Part of a small language model's weights: vocabulary 8192.
Each number is 500 + 50 x the weight over its row's rms, rounded and kept within 0 to 999. Layers, rows and columns count from 0. Numbers have three digits each. The size before them is the row's rms in percent of the matrix's.

# layer 2 attention query, 128x128, rms 0.0695, rows 111-127, columns 0-63
113:435469460415561541498534467475486508573522494557405560484456512450452549435476504533476465445555508614515458416489539460496417429447535569508487544524588435526593509409534507479521454606540425
111:423509534406473483529537557568575495546483496614425484580445509509579434498501601475481474522484410463496427579537504410577457495554500456492553531524442412450420556368529523448438576593462477
122:429577537457561511482476593506482457506501507568544629445463602554593486478537530457520422499532478496514437506509495410580518457524495494497471571530538432452482557413465517433417590545460449
090:470443497526513486508480538523454597518471467527480494438555440507423509492555449636427571589521546563598542421567469551469507579464458440570455469465508610588589532402506566542510526496470479
113:464576522509489566467493486500527443502523501405454438425524518537474464502476472472424516427529493496447427548436575475454453390455474476518589462563644487525441557546552487524484423474493444
120:443451447468563526423442533582560464568560499586407495534460465545500524488535533526518482527521449562558435448556511443474429569565502513459486519464566434506503540424555543514491461592433464
153:558434527597514432497576481508455531461503431444550419511527451440433530554541507490495598500440547428448556534453414526424554546454470494517442437482425553531498443563523445549469503431545578
120:431509586551564533439480474487464522430572481481386359443454478565517575449536478534418533523488549504557471450494557491428499433567500463449494535417470517514460546374545479466461513492478467
102:553458526539563534398457504466483464446510464601493492482530427558538560514495523435499475554476582491492468551529502406517509556502478438473474493407489480530446574464463523480479506456489526
103:572500495573420476460531520481497480526535452459448547599468578471594508562459477462498477548440486493486513612520501466575475540522399522504479472550460425441544529562500464484559462470471549
137:467574573513461552572453546528476462519481523440489495438537590552486512468525493505501476509600516525567499430621526457494503462508477494522560490593595464542492614484505553514406504554454451
098:457531545377467502469570364479520447458477394565565518552527494468548513489462434433544461527469513418439447488543537471532454474486569492538428575489537540535430503541515477543476517406573562
114:485414451510562568482491510475565381490478530516429554473497463506444447469478588534423514467537530484594489489471467452472498423624477425540529535578590500482406546496504576589463476583541479
101:514569547415514560529494472470501539528463537460599542488517555474441457448414542536443533481567577511513472457356559564510533405456563580501529433553647516422535476501518532440512514575458443
105:539515459559501453486499499456452451434546495548534450606445559458543504507448504509428509500432482485542584594528480489498444508582472497436501615471379518452511551551462492538480449432531553
159:429466417481449556465482524569538442475531564553459472459431506483513494455549523518441478444474428513513408595539482427537419475527543463442497605383488508550463588407568481491463553511494449
149:505517470482420481487570482430526531473529509480551506549456526417446565474507521537423524438422457533509536532468497443570458512521571546487485538461432608486504523494581458380499544478544492
# layer 2 attention key, 128x128, rms 0.067, rows 111-127, columns 0-63
108:576533544513483556507522512530487507561451537505520544537614522536464452561462463441507511552637487527542486493515533486505533471515404534534540467585552461510501514519450541500496439505392483
115:435527465543468595543427457514544420524398508435451471496433529561527435477493485550537476481632477471544522452479490505506454444511487521471517529547598506518594541536536518505469476546492441
106:590448547528485491472506512501502477549411511493538492547652540488477425610456499463517551540527478490500496480477485499460522530516463481557565447577574481523497548552464521527521419482425535
089:439487497439477529475539492525530491471584548493430499487400452497544533380490517517508466435451501488441442509562484477534426478567520469355480543454428491525498556454561505485546630515595495
106:596513522495506488500531494458460518544488482480554529589600479539478473638485477437493527567522505492458491514512513504491552560510461528577470433564479499444492482597442479478495470480444531
112:523560558474467561512521499518541526560439500499497484516557535549467460534413518437492513502588509441494509527488458466540515434482474548508519448594600479479502500505470537505467451539410460
114:378512450447479485496464504482525475424546517496477464466407465483539536412550513544482455501453478523526498487503509485507433511502559472430479537414422523509475457441549479479514566494576505
117:458468485527499734503468567499561497560515542529476570489568474465518476448496507556516459506587550551484470503452530453556453444488509533517498499570594453511475566485515583502481485601472367
096:416525476441438502444465477499590529463561494459456459549416457437457532430519516555500490438459511461507442497500479499506479504503624463487472485468491563456578468513572452495496543558551436
100:449514478438455408471463555532553484360517529550489442495417462500504562451609502495519457506449488476478490519568464517474503537507591478458441516450437527493483475486537483486493573458599527
109:630491513545511453448531540485477503557462493518536531553617573524495449659441501438513563513466493461479479525453448504458542541493447502577494454566526490498496502596448513497509484460445548
097:442461434520504615543467495577442544486552520440453499463361516512467518370507473544428480466540579544481462474541503486519485485515572504478521521418478519494499494413560519474550547577540413
106:603541552524546520498561485506510552546439506524491573549565493533502474631484486454520503566518471457521472515499497510468511528478466511518452375617547500503493563563423517500501470501431541
103:589459536545532437490542474495430504578465503512528513483608499541480478612461460443507543535565466503435509503498482528461510507506423540607516427576504450541500512552421529506520409465442537
104:381527471469507562504445516532586502443583504475397489437364452508449527359573515540487468499469510462474508467485492502560469481444575475437475554431489497513512472472571484484498526518539434
134:433518542485492729530486500480571480539489511517443514496481546503524453437469500503511497502615499494515475515479525484531505435520479521522561474535570485506539500487542536498476408572439399
120:355465478449530661516477453514532439505523522530451506422430491495502504356526479552537451505555496479524496507479549507513457501501531519453531561400519455520540475451535533520510476542565403
# layer 2 attention value, 128x128, rms 0.0905, rows 96-127, columns 0-63
097:487385663467410497441488540557512551466484497578524408501524386516485528507520511527568478489476521477509458468453495491591503514447637521529516537500466594521552525458528509522387560557470520
094:516492502440443496418491467547516465462538449576559575510494497560424465516486558558480370506528466488501485481551475563437522517489532501522473546511491468503540460540456456497509533549479469
090:497485404523450507516491545522483418497463536609466509528542516542480451473498546428332446571509526516518503517539479424408409508536474468520498490488505481440532531533434430546515569550488502
098:489563441444505514461478541482499520514440489600499476503531473542443474494593459447568480498515555520440495513539478623483462501490464528608496500487500477447493389491515532487476537569495477
099:476491406454426504520501488444475377533445507603487528535467520495535444495540627466297574498508467508464478525558441429444504495573439446527540527490527481472558548535491453521475484524512468
093:509664551458459498395519459444483516498520441448470423495487610509505410489494487598519545563493417504517585556533577589507565516499512480511502459498526561504479514482517531434554490507508490
101:512426480528466466543487477459479499529518482526556458445543495548472625480513594474627542388490472504445456549495408558454552463546509498532494506488485482481537527449461526501424501476492489
109:502569564427494489367496491508483602481497427475584479451493512511430533487533483495664526495513482466504496560503482565645533482448563541524516469482506518510484455440485606310451482497460493
116:512468556574403505471513476441502538460442443632560570484519573529456537491504590473471562513508469481474481512538518576646571442594492512514529600511484476533518490473574551443555487482464505
108:485482358545663483494468586518483482533544539373444492519478495444533511522524478517560521471458605508498495531347493418509455532490510448449462435538530436508437551510509501450436499502482495
080:500470546358310509444513513481489485500456468612478502520489496502506503518450546474373464513457532474548521485503576396634564499541595539458510516535535540547430528494549565499476513474462494
096:507491521488525475486484400543466585486559465371482383509544496502500467483443460548546466505530386481511582478448538675409539494456495413486519516488496513580529412448497533398560490465492519
094:522543494517533490522499602515490488535502533506530435482543528445516486512548424484582421499518653548513490478406530376425475517409494468479448469489537521437464442492462487565416504504520478
093:527534616542477490420472539576515589490507484484530458452551462484483574464478463489640490496497526474583507484446570517570477497375542481485541521502492510596468425472497587403412528491431511
106:500396614561427464428465555485472512470516486482554561490512514490436496515540570561460456414504517523515560503500487452550523522492584529502436535486517526475497456472543516514511500523492489
090:538508495408558499436545459486498438502484426493562471457492502541452414474442588468468515641543484458479436485466502570449483464517439464503537506471492544571434562500472575422448560500476514
124:509418418388496499478504464546543380512442560421501540535505420538515523475439429505491442484529477470512499478582458500491457519515528513525513502510500472510538497551438420530503547530508507
104:513471416469477508610502494469472614511445491560460515542484477550615507491466536416432564502528563469479430499434533545492471512581454472478492518499479401493501523483473560502521482507419508
105:510525463453469520505454451542522523476497483492538501536529508546559503497510503461714448450546485478592479572467561494505492497414542562565453522521523456357507413487461527545486478476462497
100:459630454529580520468484589470455510471487467469450482560474557451555435517515539494399602590511451480499521592517504474497463526461421478522500416420539576469495605473551528395481416490485494
085:511547499495498496624542523509495560535490576452398393499497434436522560507416389518454522408487516524558485469528414483476503514541509433419509468448545536524514467480449502558418456519543508
092:534477560566368506446474462520500563433559460531600524517525556505436453497511553554512423486506439545547519498487588496480548517479554515525427609505488475438548425502549447577672484531478505
108:522464503536481492548585511429512619515502508461451505457522555452477497492406494475504517476502480488521505489503482523487546497527437427449515499501505525653398490500517618442552480485467502
098:553532463486413504530571452397490573470426483502540570493508607499522499484446613448489550469494489485523483553533465515534560457635470514470471522493521485498483462512461569435535462514484498
100:481486522510567500486466561541507495473547511563512480477465490518532458501492525506412537536540378509492519512570485579431446499422457479509511561463491556517502542493508541488480457469485503
101:493453457479610475507454483524500424498477465391557526485519578529504529477467563523533602511501382438502505587538486559524495490529495544509522514499500499456477596467499574351446462433480515
100:509538512451468509543475461581475612518498517440392422550540431498582448484470402537555456516494525457606510487434597516484496512472527508491474499549517543478508408490465511584437501518476562
105:546347435496366508492511390465542440483475483610590514500506559598494540470483605466565535491520498491489452505486496516520549491562544556543474565519463409430564515477487479585555526478449513
110:506479510378516487438535435499554592455514484549458418531501529506447378513471441497407470576503447475498536476483557465470496500456542456471506477473521631507453538484473547507567451512495522
103:481514576606569511614544554484512461501520538564475552457453419555515535513541411509430437485515528520478528467619395532450439497487440506499494580464484440567539491534518423605491544494565473
105:543507445414576511413475515539421521470461491358533405497522499473552440493522439510477628551511491514498478533503470541468452501466531465531536464491479514491493559459433512379431482516434524
099:495401503565466538549504491533531466516435507612494506514543477495543464489479600443521513470519606471530460493434466442429423516484481555533512557533473453463525477542537504658447515505465507
# layer 2 attention output (transposed), 128x128, rms 0.084, rows 96-127, columns 0-63
097:533560494444456505570474467569432451468498544477424540485593505550459503439516480586411489541453566489527313475433546551440444460474523518531439411515617559542574447471455525540601543463476521
090:522456448508463416480543527552564557541521465468431517461500492456455473484482460515490563521464636446524356559453461535464469560512493414514488405507495514553518634427506530548555535576525498
091:461491569506425435552489583484574539535651452452595412525525477461432565494469474484572495509464561450475503515474465580473480581490448496446557454505454518422472518502497517472586530620588455
098:416411482512604555588529455525458501490490501463481508488482489447474479606495502471555575478464477565621497412500471471448527586498572473415484500522488433499625644432559512505581534500493553
095:453517575521495512577555564436615514512619459470656485529503505466476526463464503468542450456454516529420553545494524529528521520483435513407532519519453544487537459563546443377507456531556476
092:530449443568550543488555407491590541530435468485417549472432502571558432481542523472442541488546615466492453530514482440485507531580520478479541464476457491559512503463599459458454519449490530
111:458462548501604547403525519536514515482486508605488519528509488521478505532453521575416362467466358570538573480474563437578497421495420526526445536538516462486478512529500472478530522441462510
106:550503476495563590474496424553511453483348498526407564447511519603543426494538467562417516419465544509521510527498550457489493475489526514522451483484515499566537510462524458595548536420466506
105:488545510509587549553514494484574429489451442474447584487488524524500462438512514530411457442459527509431500569492527531485472445576472463515495469517471522536462562533555458519444517461461560
100:514451525413493492502413546489466584477565544602578425503489532496507508512503499518539489509490424468560645438586488482499508499453496513531528525479512493478493450522402472554528487510515410
081:555509573517453510547528548448591439507523443501541534492499544588505471330500522506495468484508628424402500564517539562444442469536510495490520439551456589478493420506520425453466504439512499
099:504541379522504479392471420583464504466401553464426519551493525535519448553542534495525529495506537498460503453506515364550506546555460496513499510469487466573548498394501476552504540459449554
094:501452538503438526493481492463405525549594549555583410534486513497526502512459498482587520503536400500583617382564515540501513526443539580494511535499472462419475423497441459442552516474512480
098:575559414457471530522414420554413456466431509527419520512527531555476462518529484550493580457501544500480520503499550527500458499498507494564440468466504509564502500408451439673568539456414530
103:566435513433508462511510530568477479516584551511487504458540528540512399370485398574393496521451596525526450534516532580440478433471520461564525408512539543549521523506528524520540565460507491
102:469530483505469529470498432472579522506413421481448472483515461549593519552500517534487524392461537459394510637510526517559495589493423498451449486413454487529472539440512465596592473492541517
113:536512489516447392483492569526549565550547463514494493467547488465405528572497466481539556547471587447541409530434463516458482545485509420502462466514484495495512609473453572537523537621554419
104:397548579527546551558437552416534548428507455454604469538474521460446567509476543393559448473522441539433676500530525441498492494539501526433547518521411499487506535491453395484486520487521545
109:503416475593522506489515476493447511465446537453507480486479493472439487505442475462502567529501488561597565389529463396468519490503650523529492540528451450519524526431474502466531567535474515
107:477488518503564553557499446473507516457493517446604455450488494532623478519525446473503507449463490546438521480533501446497586534484512576434528540464513494533569375564544497449550415481564466
086:493655518508448517446503524488447492487547502527533482571509549507452575500523573431619431523576408512472537478499583507546446462458463563462524566481492488441492414499454426425451505463496503
093:510415467564494440482545512501494518524508542388452510469487477466488440441458453518414544535483578469546451435507457503431525487560548486590541430534513487520475530494510556445465568518498519
106:495594502499498527490499500424486464544430444501498481542495591499569523455502601465573403461548434478367578596581566542595443467504441531465556541468464437476410474472509419510421516405456527
092:500548562564551533502536550416591499539476402461528538530467550514477512436488545439482436414508496497413615588540546526506464444516505513463568518493405480466430535498542421427407549462513521
095:471559440469519496520490393541439429410443540428500510454549474502576459513503428528488497472462497584437417544480538476562550538489447523479415504455546501589612451495538532568611405488465545
100:518474502491561499413477477567559507473403496546469501440530474551581470511534406566339459469441537528494472605469496388551525478504452468533469510459536490592489505535523538579573479560531450
105:510535456571409485499459487493411525457518538421509449563490518501419546472517536407586557574552557493520514389505461424448456512509650529494542508507468502497505418409446480447510587536483526
100:453435553573548477496553537452577522539501489482494511490488488451430520462418499512420441533461466500539516466495467463474504476549519498517497478566462467467449562533498526405463559528504523
126:504538478545385497533549399487517451522395489367503507510528514496564511412535544473556535482584582416424413566532473481482493542471498546417593445461483527496526421481562492433557496487495550
099:482555457440491438520505479536438427499519480543468543515501500394496525586510502468562533545536446573535361558399460584550507514475453425467432527493555493491498607520528580556457436532443567
107:498496509500483554466434443481497633482485499487516466452549475587535490588546412515456537479446552451527523485512533413505511601468471540493487487412525452572572472501458496545670556511587406
110:427479522485442523568474569437403447425553481473589411558562519420464611507447507532517446521414444582469562416509490568511490536462523535483456517528559530494495487445453567491529501548502519
# layer 2 MLP up, 512x128, rms 0.0865, rows 0-57, columns 0-63
098:458567454438484583539447558427523537555474507497453542460453538488485543465520536542544469495617478587487502399477467550468495497358562582517513490519581518497477545493469511528591475529486412
101:454532523470446569572468612424534514581439536421479579470504485507501537426520515538576428492553530534400459431515471504488547507446525550501554465515546490460446558464489494565536521562512444
096:465568530503480570526426491519546539565464504401452549536486525486503532443547537417507504506574514518490485493487495543517444497524516499531589571541533444399482520470500525560495550584483474
103:522404463521535511596442550554468506594521532390488535493489515506473398455503540481502573507535595530513499509507522530431457464513583389508562484578489469520487601376517478496544569624499484
122:535548471454437538463448514492479394424417526576481507559467489491595482490531559464454507480556598446539429368603534524422555489504452484461530564480494496410404480507456482532407507490466464
125:495423508522510483501426572472583459570485597403596570523519535504522480482461528458558456469556493568477500489517521518499500447493482451563585540532522606505514597481425528431459549521464485
089:476581503576505514468493612361565544489469505553572514453525523452435443470572380558575466485493491511474531482594541522416490454563495481450501465538505537552534564515485388472510522494507506
095:444499498539443580483503406353506451454521538478527502512516478521429577480515537519466505464521504502439539485513524488474509507406520578477504503522546522480563605580500432598545448466554488
107:480503495311325485496477538508488457475523497577571528529506479454511484510467514430500551555488428498559438509503552574560561509457631532519552515516514556445492534464480487437388461560478485
084:464546502508496514522453527516532555519449577482502583456495521598500495492532408561456465453551597460435464457548505479533505443417514552562528467531535483581561458541514469472472421446478447
150:490603496442508660480494464410530453570458501492468596459496589425485534483512578515449507481653530528496401477521469555535424450455535546497495508555553438474523606518508530560444559571488423
087:486593486443449512645515431468543486542570522507588464473483461529460544480429436496620456440502466497453564500473478651493608476433417474455464457524559520489587482530437495586501411498543454
112:493510584515428508602481509460576514498450528422515517620420442451441519428426621482497429557526468472474571461480515565444522455557506585467479481531474509411502530489503476459477505588463512
097:489521555458545505501465544526537558499505501530390404510497448461573446503521403614377523515528474573601580454453560462437507504391456513531489512521520471474477560561483628595524506460519497
117:527454569417512499459471540521549500598453493447537617520447577565503433435505531506434540462489604533513507511530555548512543538495548407513562490544538525461523470522548450440469524613502469
108:492544465487423506549461526462459515513529490438443531472542526498462455495500528450519587463527537593579394524494431624438537498499551423501499567549570469508453581428524538580554562583523488
094:475521456518400531494506471474532579486416500504399646511477499486479532528498579483434488446541550477546462509493486401557485510512510520457495478493526476412490567503563476527586511455517468
076:536452512458465514522466476456549535580431525445410643520478574473506448510485554479524481475571492561658454375443543485492570502561543581457508485537588471494517587567526570439560463488506502
099:487610534487492508526469569511538524480502478451513490560519515538439495482394535463506398480513517420484528597410536517552568532495472560529534466508484554465473532550552515388527548513503480
091:497487505515458545428485503467568544464459467495529558492516496491441521482462512509502551485511605487526547529479546510457497495487568547488489417531454449463465614529577550484521530523544494
109:474581519472522574553392446486551616556461565477456575474489523567468487444499515527501509469571481563492496511474557523517504431494468494497528481534543595491551553479465510579558514516490455
118:484547549583435551453499476442565541437478544469590443530459426491500537508374506577487485431494474556472524527488488546612540507384464500494515512501453544444555418556525462490492501477535434
131:533449476475551513453463603480521460510456470490568572533473442542556470459501490480465505440481490566409478499600466492480490428460589439531552552539460581546476596452484461412370519532536501
098:503516456526514473428459489537481585499512559485519525479500470523452468502475449562538530491473467483529443487488533481554568511505451449527441497486547526499570537426446552564598498594510458
079:527563441471419499433499534453443567564507490489521526478532487495524553500461500413454536533577493448527461412462494542471566445455489499455581492476573588482506496583488570414434413519409434
093:518607525617508488372468612572443463513469525460562453431526523471399494504527526447581482443512474449477482546549482446552457470383546484494573577434586521477437523449484520477362491502453499
080:521536408388491511482494566496510492493455504466401515547526476485501427497556479501506499342507555528515477482479469533456483518433620441447530457515566418465473613398494495541438478570524576
105:527469558421461489475438477552529545452444493524507481443530481541567482479491372494404491572526504478502402471522526512467546515476519430442538436488566527551483479513489527533459497534481509
078:485420499618434537498518513486547462527466495458479579404497430578557480507540501518465514496546499537529401419447451457459534526497445501542592510562534482538528523519569535554478496469524429
111:447541542443477637470491488548556550532489594461551596500495537427491522462493471576448378430537475565502451515527504503596565519451518549502507461548554471496498545515542557554475497606496384
085:516510498517412531576512382434524484515421492475519634442489542536635523505489485499477559443566573502408489464491477556509597516483517573480487470485536466438529435561435511634592497466542449
133:503465514473507524500451515525538434492419507468549591520415417530601452478509562528479564487544500505479482509495523603486461531507540488544553484490495573411549415545525476488448498551422494
094:453532518553440526553527534534497479483444540500551481559440426457457580524479524503566538501513437540526453509537490481516559553533559412477454511518402499539553616462456464556475561528468531
099:435524524371540499583460522519499546483404527511512520508465473531471469482467411422508554426558559476527495447620560571509485529528502439471462468460549484526585544518440421489482524496439513
095:514494534564461532564499549406524535463483530444620517545535495454422532444473389568592512520463541506464545478534558616459651431491547518451515454479493571474483577445563461461602468565498464
083:483551507512404539591523590530546522559503508468557525556494428518447498496461507439572456467589552471565514416488457464476484494491533493434482474604485442398556533492443464560500545572538481
089:520475584495470491504481570492572574518528500486562570519462505584460510448436585475414496504516539470470500441426585504443510488527563589497457470487509472412520452497423519453451400571464437
079:382548475512493535454468552541411502539454580551509571494462536523547517440523550527592458459564420565526480364604533468557501447472482508506551622521497471410518525481454520464476550411480473
097:498609511466535486631504488470586511554440545434495508509463562453510439513515497564537458527506466573439530500542548490504540408501490433433577452444504455498533442478423465480532502451516483
093:500452405574579509581502531475541522540458569482480530485510513501396508492519494523497521428483563546434423445505511456410564497493495526467474441515455486519536612425479444498624521478508460
093:519565435489551506539436470573489336534471586399503546566490493518529525518537528518465575426432507582429476431485467406592517525519474454483486503558558547440503475433501489457444491526569482
114:469583455429426523565429520450461505468506541504474522511531597529472503497521526455463526513577513509572454430535513582464521493470527462507527513578615544482486592464461528557478447465469504
101:517457515492465491454494465450563561483460555454477514608481480467561561519450501554536434429503361502589394417405484447552489529542500508456472491465550541429572566548483521536582567481532468
099:478530431399443515440502518456559609455510473539489476537518464554562513450402501552515513490516463521526540526465495507468440493446549487503541543535475496386540491528433556572394437531521511
079:460488534481471516532511455516500481556531510477556513511465519488464595524522610391560474506591429490435529429479503482473504527469470511458514517500485549424443549528484527519449540445628471
090:448470492403513521565421578494437435459538523523508531447527407539533457502502503579395454462485466491526411468439466509530559539461470433493484570531575573528555619545508458555487524524510495
140:395495409492445536548523449502491526555412524459544449535432523458531529505535553534545485473491494495551497511538504526485584532500556499510456489536470471484528578473455519600508455508441487
130:482545570465466489439368496553564420483522521451543535556452541501519472493505480592466458534540517496474551490489595578491428522397526522545496483560581465430539464512487493510523543527521485
096:426518561510517556591416548501538506539543522519415548492508477454420538503498488475534513496554452498498422468421504608515548504527453479488455452556581561472554546481488546623513491568451520
087:532526578459433475573531493420557483496524502452515487507469358513518559463516605426473450512561457559467603457481545556493500465426516548435595576535473466377496444461477480430436507543525514
097:455565533476481497515510482501498511496533520483561512485492452512386565527527385535484545389459583511392504501433508543577572520444588462508486451492497531532535567451483502567482516492505470
090:452536532475509585484494423464537464457414525445441676510466618513468486504463589523538480423604538540474494535446532507597554517490494598508550436542572518424506485505545503529495470507489434
120:471544554506484621510444582460565576528477493533531474546459552545499534481494440572429529512505550520437443450414566471525517428393613440477489501499549528476565518469517521541393434475464435
073:516523458525431490477507504566530525462471550510556488521494467480535547462483491527511467470526477461415511539588489518517549515488475503446515512462460527493479411447468526461482509548484480
114:466519522551441590518498473470528482561444562511384522535511451568502505526523472519504493536628460490471287437507550460543531481502456532505599506542499530525561559479480512593478501541433499
117:477543563484478541453418528401516500425525564568506432516502498548511630494437610555474539448489538447500509473459534512482537502467507559485503512528530507388530478570442480509560552507539440
147:452516521513516513535478507554583430504402475477525604460459514605430504461508446460548523535591504464511424475491620549501544460508470466435551520549518493449590600509496489434503498444487492
098:471426479469589500536480498598445526612450484478532535525481526429532419495518530464509558509505499658566484476549489473490507516534616428525549563513500441549520568377541509426593567511497521
# layer 2 MLP down (transposed), 512x128, rms 0.0519, rows 0-57, columns 0-63
097:550504582551403532447434504375437508571469486434522541547576425561472477570497579497449469472440581524553510471428406522556554570497538518494476464584477451450471475526489507543584490520474513
097:511575611485428477501452493408522524597516461436456454546567440561484419571423633492484503457513513495568548501400486528475581497483494556487429466599539515445463517548476546466519477518427506
076:462545525473505473518486471477485564479499529541498483523490471582437507507477513496539392514489450482538547422522496520413482488487500467378485503525473463446471566458542444548572510487607458
121:513565453503453522560465470382492517602564466588505579500513471569468489475423536421494528471468495501572521549441497465510551526543453496561528491499560587444462402485433437503480452487537482
111:519608466415549553466503522471504467498509415507495483468483425554454410493543527511553409529484451421544505498506518465489572550477504529551524436505416580571439528552424526578508511566491458
112:596449529468474473452428575544467495549519511409616455566483484570568423482543558443487600504478593531498639455496484527479567466479570518540521536503474537572581529421451444500456514479460514
088:524465520589450503482520552599570391461534563513584487428499494530468488539567467580495515495471513564425520493545469485488533476469459496434440534471539426495492509510513567440515548446478415
081:424409543528480522577345528573533508527515466479484431436507509463482499560486503462524491564508473527510444443561527393500471513517443478563535449464518365500475563623468452523561550521483515
092:388561475403561497452457489500441607506568576503474488473456578430514447507379493539582547502462365425547564514511534489546573510521566521486487471494472543490535477484453504520476398490418500
076:511521523553544560539498472435446527448593490451459549565474490493499540528440524510493560545523501551485580572541497524458564553517583458502512573495511483486545548433531409480538539491528534
156:526434473531376471404471493504428497529531550512512473523454447512541414547513489530558449606414485472477464483544503477499524534418482628500547471468489535557472426481456591442513497509478553
108:519534516502497512486521495512564533562421488484478526545496515465468536483532597482455511523525512465539468378487497499546453424533529456511570510538549428397423490456474526367404630504498454
091:501491462445552503401320457492462438558466494526474433475450489557472523488529497525554449584514527465457565490437499512532514491490469512491444492526474465552488604533604562502538517525471543
086:478455490488403454530493458536474376518485413431496515492540550523419459455477540486534508528515579485502561524551497497497440519505558431502486482468481453552598398489500453496484485540443513
159:489583530465559488534508600559464448474436430567466482422500580453468502516579435477523519485437541556467452561435509419521421560440525439459489496468535559448370558518532556426556439522467478
163:470565425458490528559438534419512581546596419418496543489504590418532567541496584526439571497428488539472429565473482585513515533484510482569490468525549568428457467535503582451559440398463515
091:476515531537393515539477442475543586493619503456459597458472498481529410488476433481459466459561486417519541526480439467516561557499448560497479419558455413529511502566421389570465467530546505
064:493540400486488539531510525406588495502581405470377566464443523518395576497448494479517504512439518508634395511470486451477499591511555421465440454526600503504562526573627505543522469588577510
083:574522540456541487508411523488459512569504474572478525561491562506429441476568523492479475472540442464625456419472418496496457611461487507565550433510527543501467482478491405503457501581440516
111:501489492569418432444416527480459452418530483570488439451500491435553440527467472498507523530515519495610533576485520509518501501480529607507379444529509450556427471538526481581480580518457413
078:450562632531479549642464481490526572469545517398422556442461444618572566475453553507417452510482533605523563562551539433514433461419503496456466526444491421547490440487529470509556496518574497
089:479603460416546547600582480432579404465572508546468598465528551570437527559504526551494497428503513488566473474556472544501526451440583511475547497502573537595536424498439489598527514521476538
145:533564480363506527435504456533589533537485417426507529621491417513507517516547532552582499547483481496498505488445564529490584502484494575600473537468505537535473529473479479684550493563500465
119:500513521493477527510477456493460497512525560488525500499509539444528522521453450425550469544558551468555467373426542470408503498486542503573524538480518472367477501541476539431463548494485478
075:547490562455506438409483565450456574499521407561388477536538476579526483570454483475484572465459462540591548562478481465435596604478506512566449482473556416577480542582527508546492494534547521
072:469509460523413578472516444523596441531551469487553501470414548501504461557448570401605473519506494458541544605483533494528443624489555518513453474455482424392499579479565462585517481525446514
085:445467444473531534460561427572608479449505484498469517478511517470486482498507507513490480361412483481457501520487579454522509529545470492497497469558431492478482633500455499583443472502478528
099:480465573480552516538525524432460470564478486534509584511491448443586558558494503492469477473481402598610511479521528509473558565461457450566443544455523434462609550498555486451467540472421462
070:527615459507566448550555450427465542539492445471496483558469503502548453530431622440599491490507563460564516489525501463467437493496478559492504525504573550515523476496508523332528458511446540
118:571446540570491580502664451455537503514521550489574487560522491543500503556466522527510520455452499440499545504537502533465528513452551472434486378514426461525561421507475525400484501571449554
070:580520491546496455557548611462469479540488463398586538459487564484530543589481513397475552418484516600468522523516429486477432513473521464483590400417479446534494465456474485521449595573541518
158:498444569497570530596469472491465481459462499479527445383536500473511568487503396528545432496479567534422543499548461511479509545510475403431469502455546442554584469552527486446636524514448479
129:513571481531521551506555402453523484592487530541497478518546596573564452475451487541471512499484514444547538570533456544416463412462527508457457484492462514480474435511510543403534500366496412
129:489456540633548492426487499500474369477502462484495464463535557468554510524547525548458474660461542579479442498403447423480497554542447530496480531475496409562533542571495543435618549565531462
090:500493506532466469483548502538536436500481452416459568478542612475481413454577511491553501477507530464543518501597519488479497484529448507470541511545526397548553485423563494362580543500430439
092:467505459545488522453459548519480463456470461552480555524545531528530522480546460514402459517500541480467487548454433455598523553495485467542444474516458500581483437532499657601464419621516492
111:389559523417609501559445580595514509491483390469401469439451536543434528548426548464472429507565466577486615557528510472490529574560512549555443541449509462572428498467535475496437474541458501
084:497530458415465436410564483520422545435430441425560495495507488461479461571498498498584520483415440520561523535500515527493486584493495498479553560474507469476534525552463400602550544436478595
080:466480541428527460556515487515528476456518479473498535499531481429448556532605499559500487507481567530456484602447482491497529556552473503431488403535522480495483606537548491490461481530502475
106:503496451528501532468498568610460408513539474504503426504432517449611594535470463497541474469483416524503567561641553481542464510579343502438430570480463506465400488515460589497421503495481464
081:444549497509586538439594409532496580541437439437468431447492536503484565510490532442566441647520495449523552530523530480563438547519479482541501493465442435582462542428522503486507586469540478
096:439602489495503503594447471396475459595477463465478439459463575512511542547563562606459523453475404472585430477529490499446558534440524412456464493495556568477507618515485452552603467461487519
085:458492498509522538561512472458530535488573475488515524480543602483490587484437498470502479475451467479551420477521552463470513539443395498466466550494502570402487465592449570446601501339529527
091:520519443464535561487488523439523479492573524548512485468450483505534452527601417505567438554476535501475575418444440550470526483553554462458464549520532428488502402506491523511402467521500531
090:494520461546483521531505517487431474621513514472494484544585486545562508545548447404585498471534551553551534445501459533431487409597433532498481486494617578492542450470513464457439430447446466
080:563413395441438475580491456456451520525467491463542485558480504478462506561502512501576510441440549510522427424423425486532526556533432535502568444462436441542544490366395453482497508527507522
189:514506549443491474413495531535518388431564468553488529460540443531482545478494482509481482478540536542434478504517498484494464435439469546491562507543532532454516428523547492471492531602540506
147:550581492397543532433504421431501623427562533528554526491474456544496402541441535505451595540483573509570468505474529442568482458540473511497503503491525586510500512500429632525528413498484553
086:443580501577502528575492559518572558559554441425467473457466522483402496473466550523438503497482630537448520465446399529486596473462527439452542490508562513512468383450554472398516405511524492
093:522522501497532563526467471482466508607490480490568490537484566408524474511472454579661408568517519518549471411482467458422489510550505524507469492422493464447477432549498535449527483407479448
091:498527456555506546528608421551558423528468519493488464525486487486531525538454418464561482417423562497507491488473506392454481493546539577494513480463413510386425576520527493524405536445512488
101:500455558475399526552667515392470509543535457462511468545461458564511515590464496526443518522476492477583502516449447478519539536502485534455470358566475495486465476532494509466487497609481502
125:412506477496533497537466481635501489463516521492484528515494568454458498471540546475502577459546451514430460528557486559529466500477524405454501529525617580454550433522549450457529500457524573
087:466503529493470548406358531429547581508470541508510502476474485421583467522550500508531524583495455425482507477422541562560590541523516496615460486494510433561391502543464470551504549546470498
110:464467489369479414559522470466558460549525489520517546494499552495575368433527518548498513550431564537441538515511492461492558502477547507573611504589461600524495543474460488429503457585535496
119:466517538475492571537511515494538526449536558418417519553473495416570473515485385496516463536529534493498596427540430511415552511504500471380425514460495441517483461628550472517556470522475575
199:531500530624530522526454509544532445530487435493551442510535490519563511522465407516573478557488545635407535480505414494439555517521409591473482540516625471552458438516502481484506428406519460
114:459515471511542553563418521379586511508543466589506522493480529541522452456471595449451558504466472440488586526387565368543600531478506491490496479490510482489570607536547469421518454450481533